config.toml
n_layer = 10
n_kv_head = 6
positions = "rope"
parallel_block = true
init_std_qkv = 0.0244
init_std_down = 0.0
beta2 = 0.98
schedule = "wsd"
decay_fraction = 0.825
decay_shape = "sqrt"
train_tokens = 804100000
Each number is 128 + 24 x the weight over its row's rms, rounded and kept within 0 to 255. Layers, rows and columns count from 0. The size above them is the row's rms in percent of the matrix's.

# layer 5 MLP down (transposed), 1536x384, rms 0.116, rows 297-396, columns 128-159
size [ 97  99  95 127  98 105 115  95 100  97  94  95 109  97  97 104  99 103  98  99  92  99 104 101  95  97  97 104 102  99  98  99  93 101  98  99  89  91 100  92  98 103  92 100  95 101 101  98  96 109 101 100 102  94  98  99  91  98 105 101 102 102 112  90  92  97 100  99  98 102 106  93  99 103 102 102 102 101 102  97 101 101  97  96  96 103 101 102  92 102 108  96  93  97  90 104 115  98 102  98]
[[141 110 158 143 120 142 150 154 163 163 139 109 123 109  76 122 117 103 122 161 103 173 167 175 107 155 128 130 145 142 114 156]
 [147  98 163 145 127 111 125 133  91 131 118 172 151 147 155 122 140 124 103 126  90 146 125  94 142 130 147 136  96 162 104 102]
 [124 118 137 106 130  92 179 146 191 139  96 131 111 112 129  91 130 139  91 131 146 144 142 157 132 166 140 167 136 103 110 105]
 [140 120  99 107 141 142 138 104 108 152 132 159 140 124  89 121 150 122 138 158 158 143 109 164 136 121 108 142  89  87 155 135]
 [138 162 109 123 145 123 110 132 103 147 136  96 131 119 133 117 118 117 138 111 143 120  79 103 167 152 144 132 141  96 166 111]
 [110 117  66 130 110 132 135 130 128 126 125 152 132 123 130 122  80 141 147 157  99  74 153 124 117 142 152 172 121  98 164 148]
 [145  98 133 130 151 160 152 212 151 133 125 142 138 107  88 134 111 122 147 141  84 111 147 112  95 148 142 171 107 120 137 104]
 [128 126 147 176 125 121 123 164 108 158 162 145 110 104  86 126 100 103 108 121 137  64 104  90 148 153 134 137 146 130 104 119]
 [114 149 116 152 168  80 157 157 110 115 134 112 127 116 106 102 146 154 100 163 128 125  98 125 151 123 159 172 146 139 115 104]
 [142 147  97  94 108 107 124 141 130 143  80 155 113 124 116 129 123 174 154 122 116 112 140 109 140 128 144 119  93 125 106 110]
 [138 116 134 128 116 117 114 115 144 184 147 136 106 164 130 146 150 145 123 114 133 139 130  91 103 101 140 134 103  99 143 124]
 [123 122 118  98 121 127 149 134 145 135 140 161  98 116 126 139 136 125 118 118 165 115 117  99 114 117 120 130 144 111 140 141]
 [199 128 106 105 104 128 136 137 108 146 153 188 157 151 104 150 108 156 113 121 140 118 174  75 121 130 107  91 175 136 137 123]
 [154 121 122 115 128 134 148 139 138 117 151 108 181 127 122 125 167 125 112 119 145 150 126 136 178 169 117 167 114 155 147 127]
 [130 137 138 123 103 155  93  67 166 141 146 111 150 152 138 123 109 128 154 182  79  81 109 133 134 133 108 166 170  92 149 133]
 [161  96 140 111 157 149 111  86 137 144  93 116 132 111 144 128 109 129 103 121 133 117 118 103 145 120 104 201 154 116 132 128]
 [149 144 124 159 129  98 134 160 135 118 118 175 153 163 119 120 147 121  85 165 124 102 104 132 173 135 129 155 140 160 139 163]
 [137 135 123 144 113 151  87 119 140 156 132 147 119 105 173  65 143 137 151 127 124 151 122 123 126 160 146 180 122 103 103 138]
 [179 145 136 138 137 143 142  88 148 151 133 143  98 130 119 142 110 110 141 103 131 127 147 126  63 117  98 115 117 142 120 153]
 [113 123 118 152 110 116 134 160 107 152  96  98 113 136 127 113  95 177 159 108 125 152 106 135 142 103 134 161 117 181 133 161]
 [114 133 149 101 127 133 101 161 129 127 134 132 116 134 130  98 107 157  85 141 124 138 178 140 149 115  96 127 137 110  70 151]
 [124 107  77 103 117 125 136 100 111 130 125  96 121 137 176 138 140 114 106 114 101 149  91 132 130 123 150 110 155 119 169 131]
 [ 88 146 119 120 129 184 118 154 129 112 113 107 156 169 141 110 101  86 141 142 113 126 166 162 116 120 183 176 184 125 111 131]
 [166 143  94 116 131 154 143 111 115 104 104 143 169 139 137  90 154 125 171 121 153  85 119 162 136 139 137 115 161 163 171 113]
 [137 106 140 126 124 144 119 180 106 136 120 127 150 117 104 159 105 146 117 108  89 147 114 169 137 115  84 124 158  97 150 117]
 [156  85  85 121  95 165 130 153 147 142 132 161 121 124 113 153 115 133 143 153 161 141  63 130 112 129 105 129 140 166 127  85]
 [103 117 126 156 132  97 110 101 146 123 135 160 149 110 119 178 151 132 122 122 146 158 144 103 182 164 124 160 167 164 127 122]
 [101 126 146 141 130 128 137 155  92 124 105 147 147 158 120 132 100 105 109  95 122 130  95 122  85 137 132  91 149 125 101 123]
 [137 138 101 152 174  87 149 150 104 132 156 135 144 124 147 159 123 147  89 127 127 140 114 167 135 151 100  95  56 132 142 139]
 [140 130 121 132 119 147 132 110 127  83 120 117 122 129 150 120 148 109 131  94 108 115 146 121 166 161 144 135 113 139 129 110]
 [126 113 106 103 143  90 154 106 145 151 164 122 153 116 150 146 142 175 109 139 145  88 109 157 104  90 125 115 115 104 116 131]
 [151 115 130 135  99  72 131 156  89 143 101 154 131 105 144  56 134 142  85  77 119 105 107 122 111  99  73 122 147 160 180 106]
 [116 137 116 129 170 120 118 120 134 149 145 135 132  89 126 113 139 117 130 115 130  86 105 119 110 141 112 114 143 130 120 111]
 [140 157 155 167 169 163 121 148 161 129 181 168 119 143 112 118 136 175 142 130 105 137 143  94  94 144 144 143 138 133 161 138]
 [134 101 108 111 133 101 120 172 140 124 112 157 131 132 119  93 120 104 125 161 129 114 111 137 126 128 126 100  78 136 118 144]
 [149 127 112 107 148 102 176 147 159 172 116 128 147 157 126 142 142 144 134 156 148 135 138 139 111 148 186 118 158 141  89 135]
 [100 152 153 117 113 103 109 116 187 118 165 164 160  83 180 125 133 138  75 163 176 160 180 134 110 104 134 151 141 120 151 148]
 [135 130 115 140 150 150 105 121 122 135 155 113 163 146 139 120 141 107 137  78 145  83 158 125 149 167 145 107 170 123  99  96]
 [117  52 133  92 124 129  75 131 161 119 154 116 126 123 208 159 133 151 117 178 150 131 126 118 113 130  90 113 143  59 141 111]
 [109 143 123 119 127  94 160 183 183 119 142 123 144 105 114 123 113 145  90  89  76 113 137 134 124 111 123 133 132 111 132 155]
 [136 145 113 139 111 112 132 135 136 114 117 142 139 109 117 147 122  92 107  74 151  87 133 147 110  93 149  80 166 148 150 145]
 [129 140 160 106 101 131 133 162 160 128 159 146 125  94 139 142 129 128 106 139 116 118 137 132  58 151 122 112  66 103 122 109]
 [109 122 135 151  94 134 161 123  97 148 156 155 105  96 126  87 121 157 137 161 114 136  64 130  99 121 130 165 114 105 141 109]
 [114 121 120 154 114 131 176 146 109  96 107 106 167 114 112 156 106 161  99  98 115 171 140 145 124  83 107 119 115 136 147 131]
 [114 149 121 132 155 106 123 113 126 100 132 156 160 108  98 127  87  69 102 143 107 128 143 134 145 111 133 129 104 128 115 110]
 [169 105 145 171 130  67 125 157 119 143  88 123 127 125 137 134 129 141 158 113 103 118 155 100 114 132 135 136  93 151 131 147]
 [111 162  89 113 106 157 138 146 155 160 164 127 129 107 129 118  90 109 125 146 123 153 100 143 128 144 144 144 116 132 128 158]
 [116 140 136 127  97 132  87 117 112 124 121 159 122 111 109 148 145 166 171 119  95 136 155  86 113  99 123 112 158  92 157  83]
 [159 103 195 147  99 111 119 141 125 126 114 178 131 111  94 107 133  85 112 122 100 125 118 132  96 137 115 180 133 117 107 118]
 [110 133 126 140 142 129 105 207 147 124 132 146 121  77 122 112 152 119 183 116 114 127 144 115 104 103  92  88 113  80  89 110]
 [152 142 125 165 140 136 182 150 143 145 140  80  68 167 180 115  85 141  97 149 132 115 122 159 148  82 134 141 119 150 118 114]
 [118 146 129 148 130 146 103 165 129 159 152 140 101 116  65 145 174 100 100 120 142 110 121  99 135 130  60 136 107 164  97  99]
 [159 150 122  62  98 131  99 113 137 101 135 123 154 125 150 120 114 131 134 183 105 176 150 152 140  98 170 152 159 126 145 120]
 [148 149  99 132 114 127 136 164 138 106 112 126 108 157 118 134 124 123 117 126 109 132 131 111 146 150  82 161 123 135 143 125]
 [142 124 171 108 109 139 142 142 120 105 159  97 118 105 126 116 141 131  95  88 116 124 180 114 145 144 144 170 133 124 147 134]
 [133 116 102 140  87  86 132  93 147 147 111 153 154 110 142  91 120 123 116 142 154 110 131 150 133 108 155 145 140  69  69 115]
 [130 121 107 147  85 153  93 161 108 147 140 126  88 109 131  85 137 164 127 119 133 135 128  53 125 145  86  96 134 166 129  86]
 [128  79 129 108 170 135 143 113 115 125 151 103 149 129 128 100 109 126  77 124 133 132  83 116  92 156 168 136 144 105 158 109]
 [107 155 153 123 104 156 126 152 142  99 173 142 119 125 147 110 124 125  73 104 124 118 112 123 122 144  84 134 111 135 132 116]
 [120 136 105 171 130 155 121 120 137 157 153 122 138  97 144 100 153 140 119 131 125 156 136 111 145 139 130 145  78 144  97 106]
 [124  76 138 142 108 155 131 133 121 132 139 125 139 104 102 167 142 126  95 136 155 140  98 120 143 145 104 131  88 123 120 101]
 [122 149 136 158  90 109 117 128 152 109 111 148 114  99 159 141 136 154 176 129 144  80 140  97 167 107 133 176 127 138 120 149]
 [134 126 120 114  64 101 110 122 120 165 133 136 220 158 140  86 144 112 122  85 143 134 156 126 101 156 142 106 164 122  96 158]
 [ 99 162 106 109 160 102 101  89 116 135  99 124 129  87 182 143 110 121 137 129 119 138 112 189 152 107 146 150 128 125 155 135]
 [118 141 134 117 135 106 132 150 164 113 115 167 153 151 145 163 121 131 150 158 135 141 159 138 118 134 157 104 127 147 126 109]
 [114  91 105 116 116 100 116 157 150  86 146 150 141 151 127 116 127 104  93 108 121 136 120 118 100  88 131 140 119 123 137  96]
 [145 142 133 114 146 135 149 141 180 127 127 108  96 120 142 125 150 125 106 121 126 125 126  96 113 156 148 102 138 147 132 115]
 [128 119  94 166  95 163 150 112 147 132 128 134 178 143 133 142 165 119 139  85 115 101 110 110 144 119 116 138 127 130 147 132]
 [ 87 114  95 162 138 133  92 152 117 143 111 119 123 123 146 145 128 157 119 126 131 123 142 166 136 113 134 169 121  78  96 123]
 [113 178 174 152 103 100 128 118  99 113 143 147 112 131 156 146 144 113 146 120 109 130 180 108 121 166  85 115 112 132 149 135]
 [108 119 133  80 138 130 104 130 140 135 140 107 100 103 125 146 131  97 118 133 148  81 118 131 103  90  82 134 103 116 124 125]
 [ 94 132  95 151 137 125 149 141 123 109 131 151 126 122 134  96 134 106 166 194 133 143 151 108 147 131 169 150 139 151 173 112]
 [136 109 124 119 105 117 147 118 123 150 145 127  98 142 133 150 131 128 149  91 101 136  98  94 142 153 129 134 123 103  84 129]
 [164 155 134 140 134 116 146 114  91  46 147 166 153 101 109 119 135 104 103 118 124 135 133 158 139 104 121 156 123 115 149 154]
 [ 99  89 106 113 123 140 148 138 123 136  89 102 121 135  80 157 132 139 148 127 133 131 178 144  87 130 139 147 124 125 126 113]
 [122 170 143 154 124  88 118  89 139  86 158 110 132 137  87 116 140 112 125 129 150 125  95  92 111 116  77 178 128 104 135 117]
 [167 107 126 127 124  97 112  90 106 118 153  85  72 120  78 142 129 111 130 133 141 127  83 140 116 163 132 163 181 160 129 130]
 [ 98 110 115 106 115 115  88 137 122 130 107 166 122 147  88 148 125 108 120  96 147 132 156 157 111 128 146 170 112 160 136 122]
 [139 157 161 128 107 150 140 149 139 166 129 120  93 106 105 101 125 100 143 128 122 173  89 156 157 164 102 169 107  82 158 126]
 [176 109 111 190 110 141 158 112 134 127 152 112 166 126 151 105 123 126 122 143 114 105 177 152 145 146 135 147 121 116  84 112]
 [177 117 111 105 157 140 130 160 111 145 101 115 114 123 159  90 138 154 141 110 106 197 137 132 180 143 109 164 138  77 133 126]
 [ 83  95 139  98 161 120 117 171 127 106 146 106 153 108 122 118 143  89 148 138 106 135 113 153 108 124 140 163 102 104 142 139]
 [146 124 120 184 156  98 111 135 124 129  87 151 148 101  97 149 146 149 118 120 118 124 116 125 164 134 141 111 153 149 148 104]
 [134 125 144 130  74 148 125  97 116 112 149 103 122 104 113 151 122 171  63  95 160 122 168 150 114  92 108 115 160 124 134 100]
 [120 152 141 140 139 150 149 150 115 118 129 103 104 110 135 120 126  97 153 127  83 117 137 116 108 160  98  94  97 163 163 121]
 [106 108 148 101 107 145 129 158  99 130 116 123 134 128 193 107 143  86 141 141 132 170 111 148 150  90 115 132 129 145  86 121]
 [ 85 154 122 129 108 105 147 128 146 125 141 133 143  87 130 121 131 146 151 162 147 114 128 141 127 143 152 137 131 140 110 134]
 [142 129  97  92 134 104 102 119 135 139 182  89 134  92 149 108  96 133 145 119 114 188  81 162 126 135  89 137 102  63 119 127]
 [131 128 125 152 131 141 144 136  91 117 102 108 128 109 114 147  94 138 142 125 180 149 150 134 144  84 120 103 111 105 119 119]
 [139 153 138 137 136 103 169 101 111 113 147 150 133 143 154 132 131 169 183 114 116  96 101 104  92 125 131 137 108 117 121  90]
 [141 135 122 106 126 124 100  94 123 101 118 156 130 122 114 163 154 144  79 104 112 116  89 116  88 151 131 109  89 144 113  87]
 [117 115  86 125 119 121 127 140 163 142  82 145 118  90 108 114 144 144 132 158 112 134 135 165 126 128 160 107 150 145 136 118]
 [150 118 143  96 114 152 126 151  77 177 115 139  99 122 134 128 139 123 123 115 127 138 135 135 128 116  93 132 121 122 145  78]
 [119 130 140 142 105 112 115 131 149 125 120 116 166 117  89  82  80  95 144  85 159 164 146 151 100 192 123 115 154 119 173 132]
 [115 128 132 166 108 129  98 128 128 115 158 161 144 136 104 103 162 106 136 117 102 146 120 108 134 139 123 175 132 144 138 101]
 [ 82 105 156 202 136 117 152 143 120  83 155  95 155 155 153 119 129  77  87 148 131 200 160 131 132 161  97 122 123 113 117 172]
 [130 112 114  67 103 160 101  94 100 129 115 141 156 121 120 135 132 132 130 122 118 129  73 125 124 126 109 149 127 190 169 138]
 [114 147  98 137 150 103  99 133 130 150 127 148 108 191 130 154 135 117 129 127 119  85 160 137 158 153  97 124 108 188 138 126]
 [119  84  93 103 124 101 112 108 137 121  89 112 134  93 135 120 170  86 117 141 117 169 137 137 144 119 140 151  95 140  80 142]
 [154 167 127 107 136 140 118 142 175 124 135 101  85 146  95 163 118  90 142 157  74 138 146 162 104 129  90  98 131 181 129  86]]
# layer 5 MLP up, 1536x384, rms 0.115, rows 298-397, columns 128-159
size [ 99  95 119  91 104 114 104 103 103 102  96 104  97 108 101 103 100 102 106  98 100 103 100 102 100  94 102 101  96  97 100  94 114  99 101  89  91 104  97  98 107 100 101 101  93 104 106  99 107  91  97  91 102  97  98  91  87 108 104 111  96 106  96  96  94 101 102  99  95 105  91  95 127 106 108 112  98 104 106 108 101  99  96 105  97 101 102  95 102 105  94  97  93 102 105 108 108 113 100 105]
[[140 141 116 152  88 110 137 121 144 138 137 130  81  96  72  81 106 106 160 125 111 175 158 121 148 158  87 149 105 161  90 147]
 [160 130 174 129 113 106 155 119 176 118 161 113 137 139 115 112 172 145 125 145 158  87  64 118 146 168 169 172  84 130 153 174]
 [157 146 131  91 143 137 126 143 124 141 161  91 127 129  97 139 117 107 128 132 100 111  89 162 141 127 178 114  51  86 140 165]
 [124 131 121 158 130 142 133 120 113 135 134 145 105 115 120 141 129 102 149 114  56 129 166 129  70 164 134 134 145 129 148 142]
 [140 132 113 111  89 159 137 141  73 118 103 125 119 125 115 134  89 137 174  99 146 105 107 151 149 164 158 128 137 103 118 131]
 [133 145 144 143 174 118 106  91 129 117 138 116 118 156 112 119 124 137 170 154 139 117 133  83 137 148 131 156 132 136 155 118]
 [132 141 159 132  97 114 117 123 143 104 140  98 120 165 132  82 104 194 123 113 167 132 108  93 123  96 107  97 148 135 135 144]
 [125 152 129 149 142 135  94 138 150 116 159 120  92 145 113 140 100 143  60 110 167 104 143 122 104 142 117 130 105 139 131  78]
 [161 128 139 112 144 111 132 165 133 153 163 122 111 126 157 146 138  94 107 114 159 139 143 111 129 115 109 123 118 131 122 104]
 [119 159 119 110 142 139 133 141  82 116 130  93 142 116 174 129 135 131 189 165 187 144 166 136 171 118 144 145 101 130 152 101]
 [140 109 159 149 128 122 143 124 159 135  98 127 121 117  99 158 121 111 124 137 137 142 106 122 113 142 172 135 114 159 154 195]
 [ 69 153  90 143 173 113 150 116 106 118  82 114 104 130  94 153 171  86  73 109 138 117 172 160 149 142 124 132 135 127 124 174]
 [178 120 122 110 171 118 108 160 151 110  98 142 179 111 149 157 113 133 114  78 136 109 155 145 117 111 118 145 149 103 127 116]
 [122  93 146 125 116 164 105 139 148 133  99  85 169 173 154 111 122 101 136 143 154 101 145  97 125 155 129 112 137  71 129 134]
 [103 137 146 136 126  70 184 113 129 140 133 129 151 159  94 107  88  94 149 182 140 120 135  88  99 156 115 114 147 123 142 128]
 [ 99 118 119 113 110 127 131 117 152 133 170 109 112 122 152  97  97 154 144 102 119 132 109 165 116 120 134 134 135 102 171 163]
 [101 142 136 144 123 103 154 149 125  95 157  70  97 116 152 134 117  79 155 119 156 150 130 162 163 124 137 164 131 169 117 129]
 [ 93 117 156 107 107 135 128 100 131 124 138 110 122 112 157 123 126 103  82 112 114 137 130 127 147 114 134 131 119 112 125 160]
 [103 139 128  76 101 129 113 126 149 139 158 147 118  96 138  96 157 160 131 157 145 117 162 133 133 144 141 103 165 131 135 112]
 [119 136 124 135 144 118 145 102 139 159 147 120 109 130 139 145 126 136 145 143 128  90 139  88 127 168 133 115 120 116 170 129]
 [118 127 136 115 133 117 117 151 103 114  87 168 163 157 125 127  95 136 132 145 139 148 139 123 181  97 137 145 103 124 195 126]
 [145 100 135 103 166 157 101 109 140 138 130 167 124 139 158 145 163 121 141 116 125 135  86  89 108 119 125 165 129 142 112 170]
 [116  92 137 144 121  92 138 106 103 129 124 134 163 171 143  77 128 116 147 125 185 135 150 192 139 113 173 122 108 142 130 157]
 [153 112 104 134 153 105 159 136 131 109 138 134 135 139 134 137 126 154 120 108 161 125 113  65  89 159 106 136  75 148 141 116]
 [176 137 132 113 103 140 150 125  89 146 155 131 182 133 136 141 140 114 122 122 135 108 154  98 141 168 114 132 109  85 131 124]
 [117 128 144 120 142 112 118 170 105 131 113 117 104 149 116  85  84 113 125 112 140 126 127 155  66 148 158 107 146 154 100 122]
 [147 139 117 128 113  98 167  96 135 127 123 130 115 141 118  98 129 147 127 124 143 122 165  92 130 145 130  95 147 165 115 101]
 [112 148 137 151  93 128 104 107 167 108 125 123 176 111 102 165 105 123  91 123 117 133 146 134 102 113  93 164 118 152  96  81]
 [141 126 129 129 141 136 155 110 134 144 156 111 115 101  84 112 132 113 124 111 111  88 100 127  77  97 115 145 138 162 138 163]
 [110 168 155 132 138 127 143 159 155 119 103 129 113 119  84 113 141  99 117 118 102 166 121 125 146 176 121 103 109 141 145 106]
 [148 139 135 116  96 126 129 113 122 129 122 119  96 114 144 183 148 122 126 104 139  82  78 121 172  78 201  94 125 129 126 121]
 [121 112 137 158  88 122 130 121 130 104 146 138 112 134 126 137 129 153 132 119 138 143 150 139 102 123 142 147 114 122 154 180]
 [135 122 131 133 168 133 140 133  98 109 138 187 120 129 100 119 115 139 119 141 132 115 145 113 177 141 138 144 122 107 142 147]
 [142 141 119 105 168 100 146 131 155 117 107 123 166 128 129  99 113  89 121 138 189  95 157 101 132 148 130  71 146 148 132 122]
 [ 78 129 141 138 142 112 129 124 132 120 118 101 133  93 114 118 180  96 151 154 112  94 108 128 116 175 111 123  86 135 157  93]
 [124 104 156 178 127 151  95 123 105 100 138 112 112 137  95 127 129 124 109 124 112 126  85 131 141 131 109 144 126 178 154 113]
 [123 178 119 134 108 116 132 181  91 171 117 125 122 125 136 106 137 152 124 123  80 149  99 155 125 141 129 146  90  99  99 177]
 [126 111 159 156 149 144 149 116 138 159 148 101 135  71 133 144 133 140 111  98 131  54 158 161 119 100 154 134 128 137 102 173]
 [117 159 130 122 181 138 107 110  98 111 106 113  95 140 146 125 155 141 155 142 157 127 168 109 140 125 145 125 142 131 152 141]
 [111 124 151 135 141 113 109 105  80  96 110 122 140  93 155 126 129  98 161 147 134 119 124 145 128 127  84 129 100 105 107 127]
 [101  91 129 109 138  90 116 136 138 126 173 123  88 160 166 121 154 168 148 135 132 144  96  92 150 123  81 116 127 153 126  95]
 [128 113 128 128 135 148 105  97 178 155 112 109 127 123 143 158 127 129 113  86 121  91 101 105 133 150 141  75 108 150 120 147]
 [128 166 108 132 133 134 123 151 147 110 139 129 148 193 129 156 130 112 130 163 105 146 140  99 132 154 119 120 153 124 143 147]
 [135 144  80 150 121 129 126 132 109 112 149 144 103 117 102 131 152 100 151 112 117 158 145 110 141 128 135 133 126 162 135 172]
 [107 154 147 113 118 139 166 126 161  85 125 128 137 142 112 152 102  77 127  83 128 112 117 121 148 123 106 132 157 137 131  95]
 [144 148 158 117 160 156  97 103 150 124 155 136 132 111 149 102 122 139 147 152 143 114 119  67 133 101 112 101 116 138 139 175]
 [165 129 141  87 134 148 135 133 123 124 108 107 101  97 113 102  83 133 120  96 134 133 107 104 133 131 104 134 140  97 154  84]
 [144 117 142 105 106 148 120 123  97  93 151 132 117 156 114 124  50 114  88 144 126 128 126 143  96 128 147 117 114 120 173 115]
 [140 127  81 122 105 120 130 132 142 151 117 120 163 149 106 114 168 128  97  97 101 172 126 137 149 122 115 104 105  94 138 100]
 [134 160 144  72 101 147 128 154 113 118 120 164 197  91  94 134 133  77  99  82 129 138 125  81 108 145 146 103 106 140 154 134]
 [137 120 140  95 142 145 140 108 120 139 158 150 131  77 144 119 100 121 138 125 121 114  87 164  96  86 145 112 151 110 161  90]
 [104  60 151 171 177 109 153 119  81 150 135 121 106 113 119 107 152  96 121  86 152 114 102 128 118 157  82 123  88 129 112 102]
 [134 109 127 162 143 172 145 171 110 159  68  85 125 128 118  96  95 146 156  69 126 134 108 128 112  83  89 132  95 112  90 125]
 [125 129 122 132 127 132 163 104 128 134 101 137 141 107 159 128  98 162 144 113 112  91 131 126  90 158 103 139  85 138 124 153]
 [134 143 148 149 156 117 132 134 133 134 144 159 161 126 126 112 155 135  91 140 121  93 136 138 133 146 142 107 109 133 112 152]
 [ 95  80 140 138 153 171 150 136 139 164 144 115 126 141  89 154 149 165 140  73 120 113 110 129 157 106 134 132 113 127 146 138]
 [103 150 151 135 113  97 126 129  97 130 133 103 122  92 116 157 102 121 172 138 135  89 156 151 156 110 112 152 133 146 100 141]
 [151 166 129 143 162 118 136 119  96 147 117 131 119 114 163  99 137 144  79 106 147  93 145 135 129 153 114 127 145 109 127 134]
 [133 128 128 106 111 119  85 108 103 148 142 130 169 158 130 122 119 143 146 128 125 157 112 122 139 122 110 172  99 118 120 117]
 [102 142 127 137 106 146 119 128 147 124 106  75 146 116 131 119 182 140 145 156 178 139 103 196 133 146 147 141 137  83 118 132]
 [114 149 106 164 133 115 118 116 110 119 130 157  83 137 150  97 101 136 104 121 122 158 129 117 133 160  94 104  93 169 118 102]
 [125 122 172 105  94 105 145 119 115 118  89 117 136 112 161 138 111 104 144  88 111 101 126 162 147 144 144 110 114 125 161 122]
 [144 127 153  96 123 139  75 151 116 107  69 116  98 125 112 137 146 157 106  94 140 127 115  88  85 111 178  96 112  78 132  88]
 [ 88 105 108 101 118  74 117 135 146 117 153 111 149 132 138 137 160 131  81 127  78 165 149 137 100 159 110 116 132 129 128 150]
 [101 104 149 109 102 111 120  88 134 118 120 130 125 105  97  98 152 101 171 121 163 138 161 151  96 115 135 110 113 135 117  95]
 [109 135 133 153 129 141 123 121 141 165 115 136 128  88 145 139 117 181 156  88 148 130 127 118 124 147 142 144 121 125 157 138]
 [125 145 113 158 153 163 122 105 177 140 172 120 130  65 134 131 143 139 204 151 133 112 120 128 141 127 150 127  92 170 149 135]
 [144 113  94 108 115 122 169 125 137 113 114  84 160  86 119  98  79 139 144 152  77 128 122  96 147  91 156  90 142 119 102 134]
 [ 93 117  84 125  99 111 153 143 129 100 118 116 143  80  89 100 130 156 128 145 132  89  97 137 166 118 112 120 113 130 162 134]
 [132 115 105  76  92 129 107 132 108  86  70 166 132 151 140 103 157 126 123 132  93 129 106 120 117 144 152 156 143 116 103 144]
 [124 129 124  90  67 115  98 131 143 135 119 112 123 143 180 142 135 152 144  95  84  89  85 121 115 117 110  97 130  86 120  94]
 [168 140 129 112 105 125 138 151  86 130  81 137 139 117  67  73 149  93 107 132 129 101 125 117 138 151  92 138 124 185  76  97]
 [166 120 142 159 140 144 134 126 119  94 101 120 133 139  76 120 114 104 107 113 121 130 120 129 138 114 101 118 195  87 106 167]
 [151 122  92 139 147 143 115 109 134 104 130 136 132  93 132 143 131 111 109 140 104 130  92 157 134 151 108 158 138 120 160 109]
 [111 123 147 133 134 142 126 103 174 115 115 102 153 159 105 125 135 135 166 104 117 159 180 133  97 123 134 128 140 173 194 125]
 [175 161 102 146 130 104  82 139 128 128 136 113 139 132 143 112 107 108 128 178 131 113 106 136 181 181  88 170 150 130 181  89]
 [143 131 108 143 125 152 157 108 119 110 123 108  99 122 101  97 116 106 156 134 126 108 105 163 156 113 154 150 124 110 130 119]
 [151 139 138 140 144 144 116 112  74 114 128 125 119 130 123 130 106 127 148  94 110  95  88 106 130 164 122 136 122 143 112 101]
 [ 98 155 123 130 151 128 106 147 170 148 153 118  86 101  91 190 183 146 144 164  94 105 136 131  76 121 154 114 106 149 134 147]
 [136 129 131  61 139 111 117 186 133 125  84 104 149 124 153 129 123 161 139 149 147  82 124 159 174 131  87  87 103 124 147 122]
 [154 142 144 152 110 120 141  55  97  80 138 165 127 163  95 110  77 154 117 114 106 111 139 107 110 123 140 130 118 120 155 131]
 [129 117 132 136 133 123 105 114 132 138 133 122 115 143 113 100 100  99 129 123 140  83 117  83 105 159 123 139 144 116 131 154]
 [138 137 134  97 112 114 140 141 140 140 116 168 194 116 124 118  89 115 112 104 108 137 122 195 143 151 139 123 154 146 126 180]
 [136 161  86 143 142 146 124 133 123 123 128 145 146 155 102 129 118 154 128 162  94 145 131 137 113  97 135 157 127 114 116 167]
 [150 132 150 120 133 114 148 103 123 110  88 146 148 115 111 133 116 146  87  91 138 109  70 135 110 134 138 123 129 106 157 183]
 [129 196 134 101 143 134 105 138 127 125 146 141 129 145 110 150 154 129 143 126 129  67 119 133 153 116 142 121 173 128 131 112]
 [130 147  99 130 123 108 149 143 146 127 125 133 169 107 103 155 106  96 164 143 137 118 120 111 108  91 111 120 121  93 127 136]
 [ 91 116 124  93 165 151 146 103 113  84 196 135  97 128 168 129 164 124 130 133  90  94 145  99  99 155 120 159 168 137  71 127]
 [141 134 157 150 144 149 107 164 130 133  84  77 144 172 133 163 106 109 119 142 162 137 141 141 146  95 154 144 124 122 121 107]
 [174 112 110 139 143 126 116 112 165 131  97 165  88 124 125 111 154 149 146 141 164 107 118 137 101 173 183 123 131 124 115 103]
 [110 128 100 125 133 142  81 122 159 156 152 122 154 120 135 125 145 145 145 130 144  94 107 105  91 109 123 124 134  86 167 147]
 [108 106  88 174 154 119 110 141 145 130 134 161 142 119  86 117  94 116 138 170 111 144  91 115 130 145 132 181 116 120 108 143]
 [144 124 140 126 116 129 112 143 141 183 179 102 155  81 148 174 166 124 107 143 119 136 163  90 144 124 128 135  74 120 144 130]
 [100 140 115  82 126  80 130 121 133 171 148 143 150  77 109 119 124 120 141 140 125 108 114 163 101 103 126 109 138 100 131 115]
 [111 139 141 134 114  64 119 150 115 137 107 139 128 134 106 136 115 136 150  94 154 141  69 141 128 114 113 136 131 110 123 141]
 [168 155 120  83  66 136 118  98  90 114 128 157 148 105 108 133 130 118 101 110 129 158 103 128  83 135 101 146 156 151 212 146]
 [130 129 144  80 119 136 169 126 109 146 124 129 140 115  88 130 139 127 103 122 137 127  57 118 138 124 116  86 120 112 156 140]
 [129  86  97 104 100 105 123 131 119 112  70 118 106 136 199 159 135 167 149 134 163 111 148 146 167 143 173 115 112 126 103 123]
 [132 112 102 125 159  84 120 124 129 129 103 117 131 122 109 147 105  91 132 101 109  78 130 121 181  83 140 177 148 119 126  84]
 [136 171 120 140 133 133 138 133 147 140  86 126 122 120 112 132 141 140 107 109 135  88 150  95  96 118 136 118 141  99 148 137]]